{"qk_norm": false, "parallel_block": false, "init": "orth"}
Each number is 128 + 32 x the weight over its row's rms, rounded and kept within 0 to 255. Layers, rows and columns count from 0. Numbers have three digits each. The size before them is the row's rms in percent of the matrix's.

# o: layer 6 attention output (transposed), 128x128, rms 0.248, rows 53-63, columns 0-127
# v: layer 6 attention value, 128x128, rms 0.143, rows 54-63, columns 0-127
# q: layer 6 attention query, 128x128, rms 0.115, rows 64-105, columns 0-127
# k: layer 6 attention key, 128x128, rms 0.115, rows 64-105, columns 0-127
o53 084:110155119159088117202125158102138145122123204158104138134120149087114173169112155128105130104176138134075148154080101168108101126114107159117155096146168164113089140180153130123163124102110145090082143090128138048148161087150116123131135114182143112093075140129123079166088111144093154095104059125189128123140179123117126117155084133095076077092109131129089153144105015197137097159120
v54 093:133179128113159188209159122123131119149088099124150182158179168122137137092134130134138157163142068162097163166124150160124125115130111137174157141096103099163148073122113123130182137108151127080135195124165144122098102127183073124130078117153147146119104169066139092122145168101165135164101147086171100126147037103122143173093163076099142085150057135090080108161088167169125096152132
o54 088:112085161153135095083096156213110149185111153102129097129086081127141092119161134151122121064107162117105122126126137136197170117179122138154058127180162141116145200126109110128137121130151106089114140125104111139120164103096099113126107198136122215120126145126073138139110144147133103177112172179072069161141196045135148097145152169087128162159123095126117102142180107127135097153170
v55 088:147136112160127122094150136115208125141074094138162166030113132130105122158099164139127067151094135127183144125071125117133110136107118189135117114184118190151145117107125130158143157149062107106152124126141143123148152109049137158153087166122099086148136200132189097089201135043122120130108129093112081127167148136102192114135116115168117147178173107117167131106090068133122096131123
o55 080:151113134096203119168142141123121174026094133142124108173166137174142124179108102124126163089119114188121106123157163104077149102136108101136166130137135051094140161091196103100148142116168172118140170124105121134092083062148094071115085093090124121092116105154073133142118102168114135146087139117114128118125193099173143075114201120100115112076106140131097127142143085116171189091139
v56 097:158213169099133097165062089146154051086150209085119203127074153111100109105149182162096142136116141123131115134169146143099147094126164170098101088103129155086101161127117173079135099115065181146111159132146120138122123106147082123146109175156125134105093139086172156113105163151153114092148183092184079140094095098155128094111111073161142115152113149151140164156147134083108147162149
o56 083:171088151140111147092144151176122232177130138141151118139129090109110155139088073097114082107136140122191078120120140155178070148126099130154119151090092123131084107079134122148095101158132084145142101140126136098148168151185152084117118140172138146081190093230138105083106115181124106091172166086152191153122165135120090109138112153117121097087110133113083099067154089144114159125133
v57 091:157121145144088131150119112133153101122126163107130147151129128154126154164139188116147180120037090120156126135114083124138060165094112134173112169099101107189147179149141127112055081186137176191167117124152135059122143134112111164133068185146145063134107126056090172176136158112164089119116095110101127150147116152114102141126135140175115160159145139069150069151154083087123150082165
o57 084:095110114107162166156084166111167162118117115135126140164087128080144111142106144116139090098138148140143084126175178118137078164150129141120075045100119108091120120164132119073101057123157114115066172111157084127085162087110154089137159132085120159123165094124196170109133088171176108157155139108157173068109120085148181150149095111147157100107114106211147164132069118114133072153176
v58 087:088138162154154168115089177095139169143133197082088159099137126140106195103139083130095122155156152081185114170134101172170060184144156178108081123158140165099072193150201149080171184106086174130128161123150155113130083182164095126183146115117087124133109123113155123155118095096152124142139082137146147102117124115188078131137112097135082169140152145128125136160070097126114120132142
o58 079:102110099116096110182140107117113108076154159099111122112125153114116051115138113102145069131174080182125115082153158169135123125146062093074068142078066095183095150090102086132116089123148132119163103126130112150187174161129148082159137133130140150097126109115126154098121124153132106103110145111134088157150103143144178164124082142063181134124145112127112128147216076163078217137080
v59 090:135150149184122113195097179104079061112079099080132117170177144135164154128089135108113121128115140132067126144074155085082094114128101099133218180153126113132109147136076149186120087121130138123045116106105122118135192129186124085137166107148108097051072100123131157127124147165088094091107132124057078117090085127180122158138123091112142141129125109149080101121130158135149138127115
o59 073:125125159162178064098126131140145157185127097158186145084084093117147133122146195123115163155134128161073153141160151180130147187125140167164105135129136134079156139142113091152159118170182110092175165178164163174142152126062135179119117150086100109205144142133100120149098109099142118146169165168116154137170080134090161140145196146201141133120195115098156139117145069153122150101165
v60 087:122124081187099152151146095148093102111180118130132172107199150144120174172171142129137116119113143119108138119125088133107054108069127105161131122118164044126154130116112141132113166094123106159121136131133123135156092219158086096164183169153108128136162068124057033166149114113091176125122128096122213097148084133095118148132097134143091138109130150144098107092168098133155071094132
o60 075:145170105130129144114111096188138038143114163123121109134143129112196140170146144165220083157150149165130083065116121111143100190182134140100130185118118172115112120132124125101145170110117136124116125137122076120105107123104081121119122121113103143194156089142159068118123140071175131187124179175118133107208115127165137156141157106120127081082146119133145156161162184172126114213159
v61 087:125096068074162090103118120086140121117136099094154134102114150126123142137111118161152131146177095134163113131125109171129139159149139171104115107107126124146126093080159189134178087099174153160131141204116110142114141101094146126098124115096227131162126188148143114064116126089130161149150180098202111145088086164072189150146113119090143069202144119123106179125145074074105090168099
o61 084:160101109084143119141181135204129101129138088119166138190152061127116129149146107151095126104108091083074139126087107095160128125061132156176139136153160106133140134129200152135102106089077161129139037101109135144101126135155104090121134107124106154054093113106117134103140154122125123096049129050059112064184135127155127158092156114126180168060110145142137083107158111146128111135116
v62 093:126124171162144114182158133124161096091112105150140128108184113125138163103128150104073113127177126110157125139115146146132121105102168197136083160179147150132054164143139069119166175159049091138153093135142120109138077183124089132171154072138134140076094084169141104146142157151069142144163113134114138033134103082148091197128165114106103129154113139119092099189103120131098065122171
o62 079:108179100148143122151164133161128089113159170069156103146114171106136109114125125176186151139135143175143144128095107185152165165111086078104094106059104204077131142090128161101137066166150146129150117106101110093094203121149116092153148170136114106142131112123130172123100108138097135147113133164105145131135200130100117152133151110162098133153124180090153132060216152135121228155094
v63 087:094117111099118142170074090092091169064107113140142125161180146104122070124108104051106099138124044217103171092109177100150106092119131105109143139136096144140152147167140158178224144093147132112127126120125193119079153168091164118095116113084166124104146131110098078146144114083120114136148094098087134117145079072102130119077121133106135161129140099146100131132093186151161085157160
o63 074:168131101177160068118123140127087071143146208154124127123039091145151188155132120145154202140150128079138128150111131106116126134131092087192129112170104113153142125075166128107132184128107158067067175127112092131112121123142110191120121177096138145184101113108137121152132112133120135152142139138066113105086078152144151078141115178101090139135096066082127057113139076090125139161160
q64 080:116107135160137141084190152133087055125091147148108120128129086117127124190145095153107119111175154122168143096137142188121117172123149191102086079077121121145144167194106185158124098105169138153083130094110082131080146093104139111211117112137137180113077081094103116054139168128094134156097120112162142133116064115125168088174101138135128103132149142058128095068173142147102158148109
k64 097:088118161080145158174151114108173108098144174144114166065102151178096132132180106115176166093124123108097161110119126103085116085197135149116123169145146130094124104128108086168122156180051139150188192119171197123083129125136154161110155136136094115140221120173146142197101136203159101117142134098087062168112138097133127119115120153165092097133134088137117119149090119137154154130094
q65 105:132148141150142128110142148147084081158071117153124128128111065129153100150122163156137111091168145164187113145121129198123146156088124118131108122102082127147073108132106176150101102081162106137137137171117066084124145135082124145205148135109165126130103137123099126000184152128144114118093107087139168107146109133100093081195138078114159139162134159104098156136161127110089184190144
k65 100:103084128175094090133132121200133114130113149177144143141120080108132081147115105100104072149123153138149155186092155176102108159089154137151141098111114153117162173164082170092182111050182059143152144103095115105120139157165122144114117137128184180163050140065093107094124122091129136137175094148124159160135117165168151129205076117092158159121172129130134082111166150190123102125136
q66 092:152183071109089121151105104141131198166129129122134145095149098195136107153167146157129148146177079141153148128115132146139138151168112121124161125149156103123065151177096158079079129074181124108095087095121099126146191101161122106134166125185149122134095111164064124080109160134088091096149124150201143130177196123145116180096116145122128119110107110073115157086124080171060202129125
k66 092:116100185177122166147092088167173123127132119176168121103139143068195108184088087137115119154079143136117077134135107157158107110110098130196172091139143187136149144157115145091146090137160135116122124120111113073125113152104165112100129165143112105113147064081173087123090106192166135160126125150141163134147091138167183136137204128185159071121103113196139096197176113105105162137140
q67 086:146163086139193128116131130101146181097174112099153104161156156094114130120162093082108155119130119174116131096115137075107109135135146149146146169111160113130120118120111040143140126155150153181175106124148131100143132115130108108122181183154118111126139163142124126255167111100149170114135141145131109166123133157169139110065128104102081133092120098140144144117103055139116119000095
k67 093:160095141077148157147115138157086170107116158178167109088128099173094166099147100168128155112089115114128084114158125097158079144147140116125121136142141061206112117126156133107075166140178139153138139145133102117097167144096188134111139073168086127108218143163161180135104140083127120075129088157072072086093171099136130167136139142159140085141105109204165179102134159084145182131130
q68 088:146073172093087113123158128125110148132107131072098115107187146133155077111103122172135138168086122166059097145081071111119107139104089111148124144117161174100112106123104097147136096157103156144121108143144160087177091151094174108035134202093142108203165124077182141180137101164113192083143148142100098102154115115163179163084168129106119123162125105131160156111126075116134169095103
k68 081:158172151077126155157068093157156178082201079112109166171098101118113129101148170170129139158166095185142127134125139089100155134093139123165111113139182129110093102096128098101083200115107141113131139140115189066136156107139116186134155086156119123123118123201159105172138101163059101090118122167156130154097072100143185105125111134182126099075104087172143133128159142119114091149067
q69 087:113108081140087169117169088161063143172147121103109160109132103093095149121129151187130125079061146116153102170131151107128153132163080199108136198068129113160163084129123107179078148044102139118084145068100051165156104114118169162123151092174146104146146091105157119167160109098118137124114171135097107109118122109197127111096114129128138145123141133142156130100083100072158057129116
k69 087:111137165122115108084151111126176146124095092141068094109151177183132161112119137154110124074090129100100161139121083115099106103115145134108125169081074114127084100167116132163202124189124145118098138151172138198122130122122132221077082162099097107170109109098121146128115123166131114099168107159092143150101140115070126081150142121182137110107095118114174095116110169102045205064112
q70 078:107101113150119158136220144108179172122126083101122175092091115100115150076143111091144147134098100104113200150058130069112097127153089131071147117161152136136099098118113089125089137157095142092119165154083151203099105137127117147091109169173114140124114124124158210145138117171095112127175110155154076140120151173086108168098147101088100206150107192119123160159129179102106124148093
k70 088:157166091090112193128120122125107193127177162146107112094089153073110183113146162173159195172067142122090096182122136097092166151106163161145149132146116113148079099094098162146120150146126152127151124041115139122144102151115178157054124148144114151146132111129148181134067089145087148163170083143177106101095175143113125170083092187124131108112143148153068130101137103109076165131145
q71 079:145086103181155141136105091187062115106110059182113162111103086097126172132128146157079114116146120138194138109148195143094131143100124101125104118128162125143074144139168158077116092119209103142119102127098075129128139161125156075182113118171109165165082126143095095057188129102073094175130146134137169152088098140076116121147143101106095097084129178151088147104158118163133079120144
k71 091:099145085159155092127137163153117076140096145218132108135145139139110117140171158164117121093109158140094103107171103149133131134187085134137069144129122064187117086176153145194215089145127122137086120156121124181172158097068097107149144121081133082098132102088123123104073148148130132130129143087120152093123185127168116079122153148133128166134127191112098108179153090167164155044136
q72 090:167090116156117141147122143132131189227098102113123146138106127126150144126067095107079151113141146158106129153094088122074088121148096131106107108188181165131064080134104112048073102204152119131103100160066129136144081084106141101070072120117174140116128091116130098105127140118114158133146141158126109136096080141103095143178195153096167090061104134149147117183103108089150125130116
k72 095:162139105157104100112153129097111143132192078124155079123070175080103137160171160127095141162142121144174073193151156150161180141134131126114139138176148101150158149177082077144170116164108115122148130159146193045151109165116122135108127151074127159132137104148081145151075134167164177182135061191125123135119171131108167138159152117135186137133101129108103112085207125165147178129117
q73 083:100128108131119159131107109150220118112162219145095111096095137134080127150132142141141073146048112154138123158156119097125143099131155099131166142149107184068179197128166133160153161168079104158156118094090161104095150155183117091183105092114182141111119124141105103180062156143142134118134151106109052156157158162151100129089124072134182104131096118131097196139094139111124106124139
k73 084:107060156126125065168118112111103155152120099168089193113084149113157155162086149152114209134115123075080134111120092102070142091136151122066124096172153084113097172079064145135078143114183178149111099124124113066120117110108131154110114130129177128149108132144108123150169122091112118097109189126104128147140174061147151122106156156145122119189159110090190114167139121193120081125172
q74 100:185135118075145084163097118132115204106120134189117187110125087087138109171145164151126166082168197075110077179204129133100110054072080159135138109126104130092124130107099091158116129133121131102147186160105063152157116045124131160078107115147135093088133114091118082145133123125112105110079104139100131136114132143132105130130154112138163132100084219148139119180159125128146135152103
k74 093:140057098172119081129189136181124098091102082094156110080141130113098159099139157129125115109076121116086132183113106078098181104152169122105100170169146184125144101143118179095148125103105136052106176114171102115125150097116144143116088105098122190133116080125130082121038115144109185124139111090087119115126159135173117195135149125178093157107115114140081089139090123053090145130133
q75 078:115132142132117124159086103161174120148148113060100092126060152077072171088125137157062141084107141162081162148143145145091128109148072072192119151082084145144142118159075116125111116147184133145138090076119160144129141169149208164070163163144119075143138110126129094193126134088092131159180088091158133129150085082134105155112145118134131157097147127128128094140051089127136076145148
k75 088:164098146115153149145201123072142165154142095123135148127133135118093092155118103110134124125065133162151102088097106156110120119097151116148179111125102170108114104126144138109140064137148137144060134112094089099081175184137159198155130215126150095140163176168147164098107154154127098131158104169108103156090160175178107132163137144137149088179143183115155207139152144209171132073097
q76 091:109167140143091170133100116127098131105114122162156113138089182163149101106139201195134028167169143139106124153128132152140132125094121132100121110103094177129102156091182093080130074102191129123096105180123148059097125111095135081152106157095138159068074165160159119102134114147101090145113189169136182105107092110133179125203144126127156111166100140097150145113101112115131196152089
k76 097:164086136165114148107069153114137080132153172147116130196122083127123125161153093121136118100166151148139099114172191112072067109138094175139185093122134162142121132167138147133189112103121104132135094218148216094147193127128118063124139137115135100155135075093130123120091133161151169109127121134136161130150134173138152099171167132131152138159083092168082145170175081126213145167118
q77 102:098216083126135087128111194086150125089122134128143104114146098137103107089129069127107157145155093133099098113138108087126157148134133132168172162149077086167095102157146138090120152065119131129108190179125137141122111084123091118122174095112097165116070092080096155088153109125200106163104106095151149187118109120104130065206053139123130182121103176131122139089146144105160185128163
k77 087:156118141138088138118133173155090128094118141146226074149084115066141153182126180106092057112112152180136123127106109125139133152057132066113152166098062124146156183166117169127123071128143154098158156177116128125120167125122078134096134134180118079128133149081114102102144126108197122057179127130067174147061126186146098108133107129131115138167133114131104142072125131106106143129116
q78 089:093069152145059139070083108126130065094193067102112140141136111130153119087132125110168157149087123111108146087112200163117140085091181136084156100132149078153099097160096175098178093124161101172131129142133189139082101176112181122118146145164120059117198123152119114195113101120107157167160119112128097122155075142149154138151104085128091096137138083075136122103141143108177142103112
k78 094:165171093165156125113136143114133117126142112135092122126162137125149118155163141151092096133084153106115158128153110157090080168100113132184129113090128157200078089127115153103098090132130150087111170175123091181099152061118073140140104120092109096100041123135093092109192179100060185088150114116147176177097171106112108093091141153068151153180170145139119121144176071136108103170156
q79 099:124130180128145145138142112101132101117115152126169155146163167115081151100171095095137120117166077156098104150130205130181121084123107133143118113126069079026105144159098093159104115186112150115117111161122174150171133125120139086133100173068154104104129160082150138160060092138104081113148122144158119121123138126125169099168137087170110153126111153108073111130199151092193041166091
k79 096:149133091101135139178161122101083149113128178097110076056126148106148155108121138153133171120122118163145131103158117072129117161101082082112133133118104130146125084097159134156118113023051161143098130101130141087105162151091166116169183076121148164150135136125132139129069136104165118118110173110171091189114167175116146122189137114075133063176089094132110176149060133150185144131165
q80 093:136119181111080102147122083105190134143146153107138102098112152129104126106090149160168143163141118110084055142140134093122142105141096156116184143144127150110226139109115112113135131155084118115120113182168168119103076140153143138094160168141137115138082126105192136191081094109125161149121154175123085155153118101153175129109147116139085116185132088144098103125036102142188060084050
k80 087:120126158155089134117151134087134035161134179125091113119135140100125191192136136150133128129136136159141086128107117113122121077119180121140136115125097143169086069136098149101100124182071165106111129159107181146093115110150176086170107099044192088065130058154095118229132107151160110084135206148105150120165153127145140127106144111132162121111118142123118128179111177133171142128101
q81 090:150141090085156179073111139102125096133144093096114070189096114161123094113172130144165133128067125068122100094160132087097136129131147145133139128094143174108160086181077080103133121086071173141158118112116169098120145101112135117163112088129038108080150110082141112190169122078093190177138179122169110155100102099119104142116190134127148132142135072138160191153093139107092141094106
k81 102:133084182147139041139123166143100075181097088132136111074144132122135096165095102023143083114137159125149126144099117167114153080133069158180113136098145142098136125156149164129115138111181116147109071168130138183083134098093129118129082137086148167109073163101070125077197098135103136132138101106145146132107136132104104104094116131098180178067100118132087127127201092137153114158140
q82 095:072115151126175093111131139085100082162144103125128137116122191099078083126130130088195123135071104132101160105077114063149101104172121116035101177158147112120103150139151098121144146145113152155154130110135117146177150171100152068123172155103140136120140116162131124218137053128062113120110147193125128111121142184170172122138111090161092121103158109077174116123158133070163098100125
k82 089:089121130167118142118142134123132149101156171106158087084137103123151083142122108215095188117128174143146140094202067161133117140102172112127076104070077074125142128111102135188141139081150151153113125136151137091140139124110107121162132129072071120175109152054132135114129162107121138113177091132121204143143092152094079054095074086081187137106113128141159101096122123146163164137181
q83 099:149145108147138157101089130109100098160096178153162126147169162114091105205140160104137101108155133091167079132149134132173127180177139106087118097116138129140098172118101131069116046104137133133118118180134041157121164140182089146208085103132171165047109140148134088077113128120110134158111156168139177129125084109095174146159159110127072160167126123156119112108192095096156135111158
k83 095:082143122118157139152101127111150153080174129190103130148135177128159165109152037199133145135101053067109145134149179103123162094107131126144132123135132087169118114105203092119079163165117080101159128161144199161111107136090158127133149111122134150119167191099100122134120137154149133140097132122074098091110063121079184102094140134140168103121064089118095170180085163144166120142157
q84 112:103110142104146166151120151149167094156152139122129143119149128127125096071137099107080130174087073077107177141146143083089117114174148082207110081153184121117099096141085094152121173102169159149154115079167179154102164129122123123113146116102080110149196160181163115189107089147161118170123145105111043134075109154120122149107118126127154124130106055137091132143144121091175087110047
k84 082:110097155173124116147122172128147116114146083155175132128112142190169171159125141092110077150128178161098105138130189156158150212125109161128164118069091134074139215144187105105139124102151079157101146146145139037115163142138121124194105103071096141122086151111128081092110125089114087160104142134148140107117124119082100141141072129083169157156126110062075153146106087159115126102139
q85 096:064147090161162126145135158146157087111115101109139165080060148114094097106177160170150091140042145093164118103087195179113131082168096078146118127120095154105126127091140084200091113115078130130066102089091138090073154136149079100099116128148115135122091120101146126166119097083180164176129114120118105145121123089115123070116140091160136125189187137120122179113083114098142168113124
k85 086:152079141099134078123120118131185144122151205090145159160095078137121164148060164103150173132120178159160152167187107096108073140123124091115167096090125064062103137190149112100141128103142114130091108102085122122127091111125140148147062142145091156106094105093074153156131187218097101170152122118158137128135187147156123106108078141135162119116127161144120097171176086157133111083130
q86 092:095156198098184168103113199140117152212172142093137128080187147136150136084120099143133116058113107106049167107147133160140091140158118133124161123093091147108142103106098140153158145182110150129089154097139110114136092161128156089030175151095082134166136189145159112173141085165077126169136167149102109135161183139128149148110143125114111115178121097106141108070104131104106100126140
k86 082:110105158172100184117112151158158155144098146096095065165126134131185100112172133150083122165168123121133150142138095112151104150090160092098188138143157138083181137112144132078138158136043045136115105168142145147172107154132085158106113133194176103168107130174135148055137122146131118119090118143222099151146103141127090135127055168166179157150078153147099113136129139139161084127150
q87 092:096095109177149078150151111117096148107154104116156123171139140096197174162109081076172077176119107129166171154122118147106101147074145196150107119184154088204084192140116151152094112148105170109124099150175114167140095149083099110111126122146169105137069162143177142104082129129094154077136094135079150114211145173130116153165132100102138113170126065106134125120140125168167122116102
k87 089:144184175140141121155125151139108127113163143176128073125110140192102096153121108180135180108103124147146123083072123083140131170120136120147060119154094082132120134066118121130078140128131089141135127120110126115118137149100124097155152104126088144120101074143115059255086133150083153147101154123171096119164133081100183176099135181186140109142116146141155090138111163110142187100162
q88 101:157152118145161112116111121136159090183136085092136116201149154115114110128106143123033114082135129108150086166088141148094107122131058095150119131120173108088185106060133139148108133129152084172130151120143105129083089129138166085106100136114218122110171159090148169073173095129172173148120174193107130096169099132122118137082178113101138118099062155117067090131129136100145082099140
k88 096:093104156120075211159138098093122174086115104138111111106113103164082198198116183116150161162128073153091153131209136184127162118224120126083142158086135144133107092148113139122204118149152089108115117089112113110132120167160150139150125100158120136152150136154101194147128122164165110123125140143097093140147132203098129142113184163108172146132109182098168122158111117163126171164126
q89 094:136158192149191108127119162167139135118154136117122123116161044140128063114109137154114172099179086130151130137080139133128162122112112096097131093147136123151104109171178094086098136117110155081137128173152047076176198133079134102121200116091155138129107141068166103122123106184090119137092137161122164157115141146123187143135057086148113078107103095165094090199137132083146140132135
k89 092:151114101114118157163123085135176123128140180165168079095088184124158170064118140118132143129130133124085161081136093122111101084121106129149164144121107066107189149109067156099143105109080092110153173128145181096088077116097098133112135120164115062145182130179112139133122181125152149138190096124105041134182119088105104123173070112175079103105073103109101140102162123092154101155137
q90 094:122135129160147135145057146138095103112177081186086118114155121124145107072121113105146148103144168071178162162172137195146110156123119132081125159124084092117086120119117118185162094078126099136144168075110132064072174139170148110191113113128077132112150132132089079192141136144166092190132116126127072148145104157090171103098079095146067130139180089130112159089122131102092093096140
k90 084:112082095164130111059128155127165106124127102141079120159144119131147098162119127134132108120184116137069143121075138093143165168149138095107131150124175081110118042144115131065072106087177158131120118104162113202082181112106055151093111058173119070133139173137113116101109161115116170099154177120105085116105121096178129068113087088129109127172122104101138115203098120161097115126144
q91 097:108198139160132155112115115163100080086095076163094144135157093108181131078141116173086127064113118134131172104159140166069122109178132128117121192080096117121117179100154142104137185082136195157116157073129154171132157120124152074125168161125122132140128115135129132181148157129095142162131122110128163119137079141111161099119125233084169125067115097106090071084105155089105086137152
k91 090:120117131120175156090122112104113222080127069109119114138080111159104067152170177139127113116109156105116134045152126179143079130109157052150148137146154115109075170123135113139179151104116132106095104139113141159057147142154101123169137151130098145148149138107142129174165151047175155105079106078113126118116092091103107083177147094130095126187100121130180215141102159158141123127120
q92 095:120132099148143133154108156140083105024150094116084125084138102131164101196123104115105115152141139145174128115178146117221099171097128123118161114146161083094088181198080079156178092134148072132131148148127125088119159097081199101173153117121153098153141127142129096103112107130137147123132111152132140062174079065146152096088127074150142125147142105152162126098189129142136174108152
k92 102:134103089130157125154116124147197161163202147146175177160157135151092179103162121162155117084143106117120099086134096181133112157149157139157114146204149118102137129100153109138097205077128113129104127109227168149097148140140106103100147107168087077111123101170141106113157149104110174082085151123111146179112164123155132127056107196122091089136136134136120157117096170093126092174064
q93 089:130173168196104130117170152096115128152083087152131130150110101117135092076098172136133167169102176132188206134113096088095151139177123116123129069173090117117141158086140117157179149130140136157131117185133081141141143110036140155097179112129097141127131073119095132133146140155141082155158122107116166099139119130123156130152110151150192150097192012143170135119144115122192119149113
k93 082:133158093164188158116168155154121083099176097094138098096145098173079072118146089091127121166136142140191102127097160144092126167113190157111154127147106052046180135191134136104145121169149084110160127127139144118076128140119093119139159123121122163173123140156134137132123141148130166102113126090083148103154135173086154089139132099123008109080205146146153135107123149158126111175101
q94 098:106170079169133078110067159103131146113160133149159114136109052144060076109151138108158133144097101105133121101135105078120108102168114162153164102130110156147104124096102114148150164168050119110131131169156195084119129084133139132075117107121154136144131133184102166186207143086126129143201131141108050125095139123154105151084166153083123135181101137148113103149150075113198080117128
k94 097:158091140215084108115106135142156104178120171189162111142124136100155127180119107154103109164098185146160146126151153089124112147091203096048128189133105153140221168188150105127163116148202173133129096130117098159114069121160136113177107144093150134143138121107115090070119140165130117118081139148110175119159134166080152138075156118124130148132116090114131140101175083119086172131140
q95 103:111105115114154098134180127150202184087126122087098097173104115122119139137120092100076122180141121144127133070097127128096113079123062108155165163166182141120168118106142101125154089157168146099126177090128099103147104157127140140047083148089098153187097194114132092149124117122127112075182184120103076156085168129165122113178126067130110091116145167112178105071111072108153126105142
k95 098:121074100169124122108083157179118129163121127135105149096138109152159199164129121124088179108180131096167181124164101148123143160047126162101110148139062150194121148172150127138177087089163110149121094121113124104185155176118124120194122137163152094130094052118068182073079126148123141160148115107152148141140082127151071142124120176123138093142102121178080124090101131177174166133128
q96 159:098131111211137138075149160131059115140071119158180105147107092114151094169125150134108096150177144140205161148100123193141156161089134138109144072115098119143098148124117170120138085101192117130117084145091090145122137157105087122203097087116144153103064125125103114031157122117100119140109103153193184131134104126078112091176133128118123127122134152113147130126172139130087191166175
k96 121:126083146195122128072150147154120110154099140145143124110148102097177123169131107112074125128155189132180121141151134174190116157080147143134118131118097160126128160206155130097166117097177135149065102131111077122147152142117092124208109167084161150144039100072136166067140133117161129126082098124142197128174098173116098089158133116122158204148128150092123085126165121114125137165163
q97 073:183132150115174101135114131112095112159231113031085092147088129107095170108120157179160131145082136123109086142104139126105153131184097173104143132157163166096179106126152131135063127128089140121079115086137115146139119042071150137108094167169122118144138137118177110186116126094092172172130095132099034089128101100121142132072149121128147117129143114125097149141143131135107069103099
k97 077:146138144145120082120142124145174142166103090138117097117144133099160099114114160071139112089173173163162124152122072157052102100154092095094081193086150164123122106187096129083208105078097105075061111125140159172165165108102102151123089177093122153084087144138093095131209145140150105124124106158160138103168162159117111140113160065165129164118144129157125097182117105155161109159152
q98 082:106071158094177107161120171135172089093143198112176155168144136129105175122138074181125194096081100114108177075132111132127102108133128178177157122070183142128156145178090159118132136172100142144124126145126144130096097105132153088081149103110132131172176139124071118165118106190133185130123133109143040140106106085107163142107138156160094104136165078155110148086146160078170086118096
k98 089:157161118123165186145099132073100193182149145170115120105068137138153099101140152099138149136105105095105129108117174173144097117179076096136205082179180103127099134197174079115094165100093114108176177152167132115147132129112113118061152167152115134112149122129098123145153111133137132127085138160161095099167174072170133166101113121199127084105116190072092110101084139133159137111110
q99 077:134141217101090130144114131185132110165138107130111081100124135120119089138145153132123140132169107129122081122056116168199134101068104126143166142142093126124169146084151158145148094111138105086190144145190113058165141205079156173097140139113176169116161097090183115104069100164126132096066090130094138105183129139147113175137094120124144173092133127127140159181090126155152184156143
k99 090:152104173127145152141158079128170112106146161140162180120149093130102105073085132157160140148155122199131148142105084120144101149142219133154155135100129172122166138142114134118091091141208101124140143160116099080126141135150117159134141118100144095109102188150107165165176138151141074126134115186131084156126108173150172171140036033184138152100147167123148112062175164123119154108122
q100 078:093089124142143106128132124147091139119105096118159175183174082131126142132085107084116122076115095119148148031097148188119094187087134148127129126127079122077145130109195092107155139150158161116099106144121135102121107136080107092200074192078157145174107157142128058115170106102104189124111084194071186123170133113133102129131134178102107139120103167154081108106159101114108117146121
k100 086:109141143198126098153164127141137101124160170132125151114124146111143115181150127146170147116243177153154123107160066175138107168164174087141159148145146152117132154168128147155160116093144115132093108123109150125156138134167110087135121105126142111160119060096121160099116158118158072155114127119136124092137142167108166118101080115151195106140089157134175129050188138153189237157173
q101 088:170185090122061162145164120155123118110149134130148072093175139132125141161160133122182064143138117135105128129218110100113177183127152136151130111088103183099165157116128097134117179174125089164165149171140095104128148111142125102119103133120062084182132144136124162166110104146153157057044179090103100103173152084165184126064109158174118129149136131160122158126148096124141163164111
k101 083:126116180110145119131136093086116085127126109145174157167123160188064162117119079146109180165118115089162189079092121117174138111148154099130140128140121120100113107062123135138126114114160108137159103152112097143089103080130151126058116131182105175131177122080161071153156100072078093130101149152109120109122093105162065119122149142139086116135077102124179054144081080081120052178110
q102 084:183156142153120115150194124093104121124166077106156107124145162061132159143097143096079151105136124187064131145140093107116083168161154128070121115086181131153141134134103127112068135146163122190139143093165138090144141132103100131144154185143129118143092132167126093193101096132218162097068123103145149196148095131153117148152072077123119149106078182140138095120141095097101075075126
k102 087:135167128092087125048202203172171192094090127105105108144148138130102148174153118127116140119115128135179088120111091174214132113116176109126135146131092094163169131118100134183106111175178054127126125135097106111178159105144137197127204111114133107053199159119135131157145151113139109129131088161101140122139066086136095127171127123152138111144141134128165099104120117164124161104161
q103 087:167098106126087131102153156122074173169111110122141189090175097124130168126077144090171062117176118127119170148115141134146165163138142113096093147193161122128128119086173110144123152137190110110152094169105115096179135160185132206161093181136112084099095152141078158102148107093106150082075104116178126162184162134135075112118076167149152086118134146148144165129066125118063121147121
k103 088:125112177170130113131179135178135055173121125115108118098120126112152172170092108109132101156135179101130133127130088166155133140117142161147125105082142176111135100103093172124112115069060148132116092105128098088207107095115135142135058088085161096178196148192159076105153159084161058152169122127099178134109103114163168163173145116104113138074144120203112097129166102114139150135125
q104 091:102153137098136184103114165142131117163091079149098192137199109128161083148112120048096102055184117149165144130115109172122147164130148167051109114105125099095091091140098146120130136096147090124125179147082139145166104148095105107107130094157115163136144143161069086039143055089094155133104119158130105080185114149102139111122109117156121118144122143133069146157154139122051144159161
k104 084:135131114144124118136200116165137155173114113154120081146116148126175185091144102107141104157142145140124121204098121122143114180166113098124112139135192177108131143138114177179171151139044067117110113134137035163157097112161100117051076129118100170100120109081155089065134081152164114114127112157135094158126126102112107155117105138071181142096137164148112097115099097150174099176184
q105 084:135077130100161178142157126192023186148162103112098124153164106110156108086144125091137106104124091142159148136112126121113145142114141120096123075180118137121176103100137086111132201124168144129112091125083100111141088110085112142165161152108164157117135182223094091151137153119104135149144087100147133110139172111097131107191153129039148156145099108100096108084173141195151158174136
k105 090:123129142138132095090136132159141075124123150164101131098126120138170102145110157147127164137159126104151090121102159149145109169145215172128141162141222122112182151149146132111122085180128149135091142229127217098087138150103093164091169116095164133134098124118112098092131098103153063167077165110126139093141155132104159150150101114107173113141108103154124045135154095102098214107160